Weights of a small transformer language model: vocabulary 8192, 11324 steps.
Each number is 500 + 50 x the weight over the matrix's rms, rounded and kept within 0 to 999. Layers, rows and columns count from 0. Numbers have three digits each.

# layer 5 MLP up, 128x64, rms 0.15, rows 0-127, columns 0-63
530485483516466471444486519561483591495537485491506392508521455571505429542447575550613437532460580568425425457492562443539555495477554468500463544523473438454600418542520490516541496466549466
389541465567509531531489461454478555443503542534456520539489454556511474457659577512552427457547457607498517501534512587381487535563496520545473476597505576489552473535561574495555517442452485
485497574487522524477569545405435440534490462477558479522486592528497561608542557551486420440491474555510557529470532583556529435526436482459487531433469571538458443603452439472421505478499417
475522551473570545597501459571541546486453439387646507529506367525562515461453532490523544462460506548594462489497489459490493535579556463427490463589470585459523520549554552511528444545480428
491434480521424562447566442521528527515574630542586612510525383485612469553549503483481549579471431463519515514423497433536404537466486635508554503377441491510521484525461538536511458411441425
577438514482559487493440482507488531540534483538435455456472525547512529468409493575491475504512483531540518530509510523511497505528549453484463466525508505523519469490476548429514526531515524
494531460514538493467532479435632517472441576542552506530503555422577544466450499537516523541523519523402496573540446447490536532505575469539465391470509438579459543501481501505513591532556378
426487478566527525517507472493598590470463465523497601510526519503519529524525562367578583456545502544529575418519525485500468571497492494547500458385433447551530506503479446534521438461511495
483469484462555483476528495449553481570553581496487371486564500543425524618509426489527540445512492526531491549505541554580483501414491535538500455470465523429567484530468591535523542464485541
392518469593385485513505512494549546522457444564524519495459561608522390542501557515511521440457514505471545446523512454506526523494507453459524547560516441451573454484551481538470472445430482
487571496504479550508474487480500493514503502606495516418467564527553490529441483496497512513495526506441538507497440522466551501482496548513507589456487497545445527536486466499463509464498526
512531522404461491489451516394485359515464555486545492497498450508510505521424459587504488458537520367417592503443495490473459549496483488537535529508488439534417517546472483477493427542629515
482499525535555590475471461515505529502429487395541443509531554516570445499515544566544470416533520539537511494402416437491528519470611489513506414607480436449430410519518481538562412622551564
471477451455529479566500487573540386493498455473503478493475543426483472424524500504506464495508433434481467529578508469481525452524413549479525541461503543494510531423503514509462623475524510
476458525489518510474481458496501537471501456419436468416429528522471475456556475493639442449507436562505491553496521522478472526472549414620489564517468518433467479528588554541566477652456469
413465435576521495475478514431448549470547507583409446482529561444463481429518489544557523539462575556517389383488449530435459502495505493524519529529436543478449510529532484521517477520487587
524444467524507478477454496584442534506480476528476508488516543501505561518543520484518502432512464522410564506470395485435551444464445494456536595452485644560566496470471460459502532416484524
491443427547395448529526387582493427443442500555391470535516438538426577487377534473519506499422458558464580634515451483559446448500551488561500528499385520512562450631472469487488580396564496
381527502559605568461533446528495551413535537490529480494504482556406498583478600484510504605506408551527444487475553417503548524426532507528470416491490491529518424496531479515586533483509439
417543563463469473510507532507538375451448483546520551565493498518447503598516453470500522418471483572563544445545469520532511419462540460446637461439508509476513518541524489590476424370534454
516540529406462505560451482478408412570548529541424556461466535562447504580450519519475511479515525581526545504513438439544428454537458504532491487453463579536413429549591476518520582460465609
521548432574487600425482462420547526536579569463387463522521485566515516541471505478506523456526526487386557523425473580497441542563564475403503636420507399556481550479534516473536443560478484
493527492520522504473479526515577549475586512538550548532509494469515475504593460496437538536457564562500472500489423423494479455500439471519501564474484414483458548460458547453384506591604412
508537507371583539469533433528459546427482571362477534495481435407537472575549441450490495467626457506552374467410573509516562596553447553501413612532524557533447481607540462429511468551508580
444539505542492529481494552509502490515476463515486508515527507522515544471501474530569518476474521518528550478529506506476493469469499489490518511461485487509477506493514521537507488435544485
566513541487547481531541484465556472487479490451539503547475447485497508501489501421493544530493470537480499455497508491503462495473457455487540465512537483483502489468481472508512513485468491
502489528410468542451469487543524505543524511521464477505546471526571414491475559550499482518530546484464474477468572510526539467567528470512473461447469453502495453506482485505523542534428526
470526523480498448470473387510512501490498506523533442496436488506510446537500526476432521492526476508478549451557530465623490501526518545542503450491484500503481543483537506531532536479526469
540552508540555515472490446501527577520441518553600527521502529510463441550501477466503607485517551488535442520516440524549601574503561549554531588555462501509452526494551409512477456437576554
508543577454591554499484573459474496506545507499488536504547454522473464412436507579542546521396461450553420498478467502445542610481461489417542577486499567507539487504416455529420466544534588
551503549518489542499428457506464383467515603461527494544557468462516502544475430518453571528479447537470505515549485547525503523449540605614513500455502453505459594570429477520559443483572517
493547498507492474481458519569507565450525552443480577535422552436505541493534453472532459477508494553551503507545500489585538422534522481510476441532537529575466492537535490524583481509416383
467579535477550478579461417530587502514479429491553498546501456456465503533413511423532437419485436487565572491446528586540577467468519450422542439502532467485485435490508483550540483506590543
445386477397497433637586478430409477477508429521409537483450476499444484563545444451526535460468477464478390628522474466517485534619471546515458442480545453515485451519380592497527532615484562
474523511418487596394523576502547462581412643500523446560472496529542492578548527505460396551451660500441553445546459589478432437461501580490536511545482479577572597467507540567663518461482526
453574477472443482407457401436541499457550570456471493467519494482508501467366503534582434514574461459546585580427465549394495513484599543550439553494525476473435471541543482466524511547538489
381548450637559403472533461507496505484560544508471530474485474447594466441492514607476542500481556413457489551452437543490518513504561500400533607492486440526470555437550513584425572480547379
598495517483511467515546503398489554472507514511462500527523548537537539480481524487539476539511456453408542527497455536504541559485434449474464501448521551556456473488449527490512483468487448
502516581500525491552470528575552423520453474404504537448458594528451493489486487494505497496500450499456393537558532539507475478410453479530462462486547509486479538537516530563515555603452476
444522534451462508562542505459512489547508465495452534535473532519473496579517520444518484448465504512514486568493539496505468528508442505489527430463473524474485459467505498564495531420496488
452514434499472468515559531569555461463502530524560474516524539429544574531472546473563530515523465492525603484481470490477491556512496509531574507459458548560539465441495440476446481412508543
470497535492460566491555436401553481533471485434455543505470508545445570439529443515596528439544534513561517509479511466456529554620570515493517499465473519470496519505476533558448412475583456
509461513466525538575502539508452565473534513563463543530491434492504491499538495464529506473488516542498584436444499514485580505532510518461463503476544601513528528553475569473527499537532454
481542468530574432516510507549487577478516465562526545466543462436435452514472587540524504495435487547530534578486443443523536464451490547470479532467442487425435470472512478555489535509522448
562539476493580476548548443496494607463590468589457460524455602586499517392549449537519492464512446497502488452446459542470465592611513514519374534401411449496467543577592498459559582619491424
507549485499548479432513392504536480560570505525516446508553412527521518613468455556545494441473501366415489464491546480490534509504512608486507586438496441413608486440512505501455453492531523
532393523473480396569464483429439532497606530523489473511489425461515405436587476492545450475445456535503493479478465557547497494515466510511532428550526503495453564542511649467497534599499447
434590437482519400541414567536545572437514451463537499565514485480568549426435498450444527527412532483486498502483444428540585471502473507431517641525561510533522539570529388515514470514542452
461528474498506533490531560501416564487488533513526450450476550531420558580464497473559437524487428534488492495494479527478501525496488450494530479546557521498466547460435459497570512466481516
460561519493448570508531547470473487512465601426496520490486467539531511565540487543478449439461505500430512570477494552588454549506441485546516503528574514643519480451524435548547523436563610
492438529538525475472480553525453474600472452539555549513548505507472554512485521477402552458453534513383484505497485501483466495444423502403503480495467526492598478561469507498460548399518547
495534480550439539455461530519395572483513609465461554478425584446493478569547477512457457480505385464543470542505483501497444487446469516534414458524433504498494455483499458437512559526418484
498550563486518528514517434516535487417468549495444452457526525496506503532477361519418418532512510575516454553482573574511504560469508513610466488432504491417533435548490471518531541545454538
415458465539519528554502438451395434486499469475532498482504579559515470598479410529562491517531495516555571449576457387480431577487596525500484484510493527457494528562470543449541476498499556
442451522576447435589527601513531538455453526429371601499465616584465509479431575490677531444549450507543418585504638589423513528511421563441529524669558438587618412479390507488492458482476377
455559446438549522472475433532506506451542546435445482475507449481519514452485427563526488455544541522573474475436520547448506485543537488536434534487511367458449481518461505533481490599490506
523567469521501545438469481507509581510503475491472462454497528574484487457426569504504452507569526508566496306499452481456416483522431415503412681471554428481476495471495463471494511566442558
578598499520421519495517559568573508546533462636486534478509559561398563562419508499432546536492561496523554481526508493430538491442529476416544509412430559485529499436545460535475496438514475
572566441512488531407465489515496489529405528465529500419500514475425428538508518440469454553505516494531477425491500535524482590523446472457453425442573458440515463505485514473520521538501568
455557478383405431440532440573507538563452427495387534522472514569477438502457480425459468481454566525461579515533493546533474481510535488534497440579405532472531434573518558496429436474487516
475485375477300511498542465554643460550506643564536538537455507493461457631559496527534508566533529479489492513594485501435617487504488532493551456461456534488508544516471503512469518472490532
537547474594556482497409512475511545486470511542438427459491481562443497384375498468492541517442549536427505489481410495637545511498462512487505503471407473498467564528500495456547499469551470
405550399546498403525575526476476463507575446526533392476538458455488583483501537541516476477504448432356566443512420539475530542557565518519477469467500511526481555469513531582526516540546560
535468496469476437470556570525451536475505503578489506470534562513429496541502506473467612617450504492424491495546479438478496437598471543453543440540541677520474533563457475516451578393525574
614533492525382511447527424550486479449440558462438591502492456519561496526487485504413530516438404532442421568499517507455560511582388532552532486535481627528468447575433413514523440460514557
477511482524508465446550541547563502528543551469419488509421578478427549470459453487492492453534565456493535458453446479488552492576490539452451615487480458530402581452524440510521432549520473
495490481529489478434445520478442538474508557536521523427461484501447440467502447457439449526461405508500480589507456405582537608451562467531446570507464543460579502446501591419510484527408587
496499589551517513446539444591569552448401436436609441526441539479591541420568463555626508403471496507473423539602532539491495592408546462590484581529462418464513446545499478474550511525523456
477585438505542525494515545556493543525473499547514425487445421551485460531461556555506498499490500538534465523549504604537546499452545545401488505516550424478494536485540479534541538461445566
429669452642488599523517494547423471432474495383538546468522452489484531447490558498519451494495587545426527472544541443554595452423467589547490453491503486476455490504505466504597568543520421
531576611451579482524566506507433531472620554490429492428498478452517504512490525547549409503423495498499515473488476465512488634471539559514462568489516532559463447438473481502524521497573513
512441477511537470474496541492511464469493550472550508429519559519526494459563553445544411545452519514485488623564408493564525492565415387497521451410485500457412465546418450463454563499500473
562550543557469524533521576551483457468490511474609587588514471468522585523566607527538536506537506563466418519495470401541522517479444534558486436494475436470537413500455484518495535562480446
533443510477443425450469383536463539382523423481454412405526481496483525414507475505454539611494462499459632519452456454347502473435469447464521465438498481572496520402535568503498546510509553
529545617483591498537465465573470488458597477449431528418488521549518447394493527596451373528493464483564475452555491539560454515550491449654427518502437477479481510461385510392585561608461491
551496468633501479440433593500452483504532456574489469499535515563429577502489494475481521521496586512491553454494496487390486499514495492517533562512389499482471524480455506462478476558496572
461489440528469508495558530618554486539486435581509554469493539603478523428532571500556455508506539475428526508541572473465484495418442559428586447463512504502570423419496494543434564418495479
598548479484494558531509593465502520530489518585445497457482513570502512436529526466474506545546528462430481455407436484478505503491505502482497505502454451523479473454476510488467476555478521
562483493530513478462428542470459498566482544549455405546490520514429507617535553589536507587609535425509544481538514501549456532553538487539415498526477495493533552514422540541536423455490519
508512434463546538538546492539520593427587463466564559453495510529493512569472573454500562413502510544477415444465458461470520523608504448483492474667557557499565541484540489455467438543574513
541569491415560529509498581453466419506448560437484462531495471425486564493494451458480459433519539432565515501473483618473468404542577429449504490555488488448506457553497610485517512522506416
443459531499566523465438452490495569370485428435431539376443565479568552429496594394525488493531514630501558505448486482477592413568523552501509529486421424510508559491504574478484520527523392
462540480497498503484469560464473514422421530509563497506515471497428509470495534538447449491471433484460528496530481533464509532467497525468508572547515509492559480531522478483536521515513559
414499494457565551509510601448589521518623533523543440594509532453351476530526371500541538594519476608575546499571554501492505571551478654505533455513449528422393398382513467574454492483515608
526487559527525489467544546532433514563508545505505447543525516509516474545436599521507474560564453477533528559487523559436478438368580501521549493559423581445475458435612598506531429463481509
531565494475477451525557550481496469525448585497466503476437506479499506473560515555607394516510481489469513496527522514515487427439517567475429496482443579475465533515467638454522545515501540
572520539476584431522375356380488546485432546359413462541453469387491538500546440441468421491511487521584428497453454454369503553594482417503509520465476451522481490555413577507579513451578498
467429560592542578443512528552440475607531491507513447623502528522508422537530448592548520467498528557404463598579555577553546514553517511474487547513423576558500503456412492514521504454416514
457457529483557512459515513506541414467468501422583411534476482438446522568499583483561475451402532428585441520528479458517569489493396430386570477523515398462495636487513513456487434551549432
519561457536406489525464494510549484527498438526515433473591490549448523589564467530450470468428528520445515522429491454479517442484474484539499482497528542540577429500473467491485542414502463
616563409484606419527602485618492486571462511531364614506510560430492496447571545507587476469484380459568446406559544517535626571510653531538584403547412518508499399462504592562456548571674587
494567538502532608474597553501481402450507584496464435449510537571432514552452480606516518484447557476503486395507464493500562556508467573491477558511360392569464533529492471492457397438591548
488520446534515543374495577498540475613499500615496492433485512518444456532465511523454555544445549572462626636530526539458487433471536545425606401471471532417501527503496560527466567438470488
597458500514514599498540396518507528551527554543509497555480559624648557521584488514573584367568568534514429470454494583481473524522530569521530580509508592591545324494452536472423542478434417
518453578515477472594495519507509564543470510446537465555519547454542581416586487414556486552438563524412588488532456471413502436449500423486521454525514579467463437590556354512554577505581504
470497483442557431448489521486541519546462539539336561458470473523441497425533566403460511440506541566461514470498468526485496457535457441553538506480507461544509480495513498529480605576570526
501553484509506400532558482556507496465523448557522528535482538479515535461460501543516440580512573481424575539519443470485427495453466435551482584565344467573548483661551441517568515479416518
488518491456494515492542564559509495530481497370556538496443499369463465566467546522480435452574496449614509487491488534480487523501543501509464475548564561558392494544505456499487480518559476
481515473455542526540562518621531518458491451452594620522529506441498511517509629421447518529460494517510475543513470513466570438614439511489559472516534583470572529463557512566491566520555528
441462443514462521449421545489522464505377497498513425493518504556540562496543475455461525491564552518493432453520449512524479487571496531546533518472445407515546608618461403476574514445441485
411472422564440505571460466447553461472552485489429499496595435545570525529520585402577543531506468440484632515564467477483566451552558462504515509457560446555466534503533539448337465522586529
585581451455602513485449484540487505515645471506461494500551456512452493535455546437466587589515477527567450540370532439571455587440535526477592475431570448473475513551381552484521445461376542
593395494347555524518501453591432529497471510569515472541510448584438502563414422484468587437463503512560506579495555435433481519455494457502524498441470578544543432498429484546422555497482438
544562553511480463464478468556486477506433478504497496568515398552578506412499520569564499548563475442476525472530541425419532518485487504457504454472562471534455528450489457529516460475528477
467566477514544487446462431441453519475485525430489491489511422481435490394529433536541455454591498383609440425461529503572478458522553529494430551535504473484449481552487485487535412510519463
505598387560485475504398446547526471525486585560470458425522480557590511470582548510495536485496545463412528420526418446441452476470501505519520482501574475525401461547522498482442470427597473
528411484544485494592461578448555545532473539523534477524456510552576514481488569406528485472453569515505541488448531615502475477477532468543487499491488397455462517497620650474410519486566530
451524482530462529475544628455544401625451468516558473510579566475580487479464551445428591484438605520462503593531478511555530471454446563357583507490455534466497460518498422561460444354475486
548425525496545600431501584533505567498406481434520550520470511522513606528504391575564539594562380513523526506487495449577410476442585584546549399553500479524478584522488562481514489532467540
573501464462394547503448535536363562574519593520514373465495510519571506537565591564514525588556436404461487474552459428525395602440436469484553404546559581583431544474616424410543578517493534
512536507474566463381525480496461476404641531438441522470554510448435507465437494617471502556564471528577407516530590568430476527550545465562517520503382502531506628486522528435468474502531552
589464536502506575509520512547574532445473439458481470542617558554456552479461438476544540519428556531436486519544504458577499538488466554567578494496426548485531391507510492545481526441562482
528421546651449484602428482480451567467479479500615539566468572488569466576565492445554520465500529499475493470492562424506437577482450617482553516472507531475561528381505460488403597508555540
536419463474473511577501532590564513490481443520513580517467547487391458434592555461463547556568393498528533455608566503556472490491472521538554478481571555527525547505512501532540595505525477
505528456530524536495545527519451537544477519531522514527522453443550526575483536585578471531511511504489484501499481519510523498512495492479489508540481539504487540518471495483517516460476511
493490570529470513469535435507486565544512496519540564547571499544501582578489536461502538450477398597458515459551487476490525508425450497505553516612474605549563529531506406466448449517507505
531483545439579504543487552493434625528574539516431544493480479517513536520435566521517494514584525497499404430472595589521478518587535455513462473570498502534485442547520499446517473533479524
603493519467539529509569422501443574496494525498398546428467493540490437525532449576447461514457534551535471566484522560476475589462537464497482424455549552513482480427511574518527493529467461
415403514466547323463558536490566518516533454435438559463516500546484596456526562486496522318441499470490464603452561430525582583339562489534505535518417515562570461423538442501510464496549573
519562456533543471410523441460490565462548525480475446459510563510564451539479509537513461468519490530556478465419468517473563418461535504557439486523577415552478543432568567452565516591530492
332417578561505464637568463554474442492549351485545394484488474478441430503531499571517550513401452431478403500531435567515455598468465554496512439505586324502593466535476539548513586527578471
493522486557456526438546474520514422504462532439522452561486558501457510514581478431493388426470573395455504559495587459494451509524550506498450507553446469530638520503438547555557446510451455
505603591475530559412499396362463509568518411423475489549528523458487498527467513498426452454601524477432508493486581470492455431412508557398397508512584471507463455440569486525485395451524427
490616534515530534452503510452470394563491606375516443600518523486600531583521484423531478507475480453529456422498427478567496450529591468451473450479468499419483467520484444561588516540434498
475482588506541513479525488479438511556453472501519478641484530491523487622522435544508511523560417470538507513555577524543484416533485507608504500578460552491476535555584406537573466485512511
530525539458548437471507443456504532540550484501455435608464552569499476512459512475569532490534454438572519557520368508423570477562455445484470451477508487532460486570417456505500559475452484
509502524602467524457505468497473537494516475485494488511543454497559474506554499546586457499503511556503492435468544557424510450531549521504449458513395459510547521476502554464486529501488459
542477430521506388464455474463503489472430475546492519464486439480565389430469438553530547486473521545537568463576448396583417367424485504581539605561435555555514510451526455461422502489476464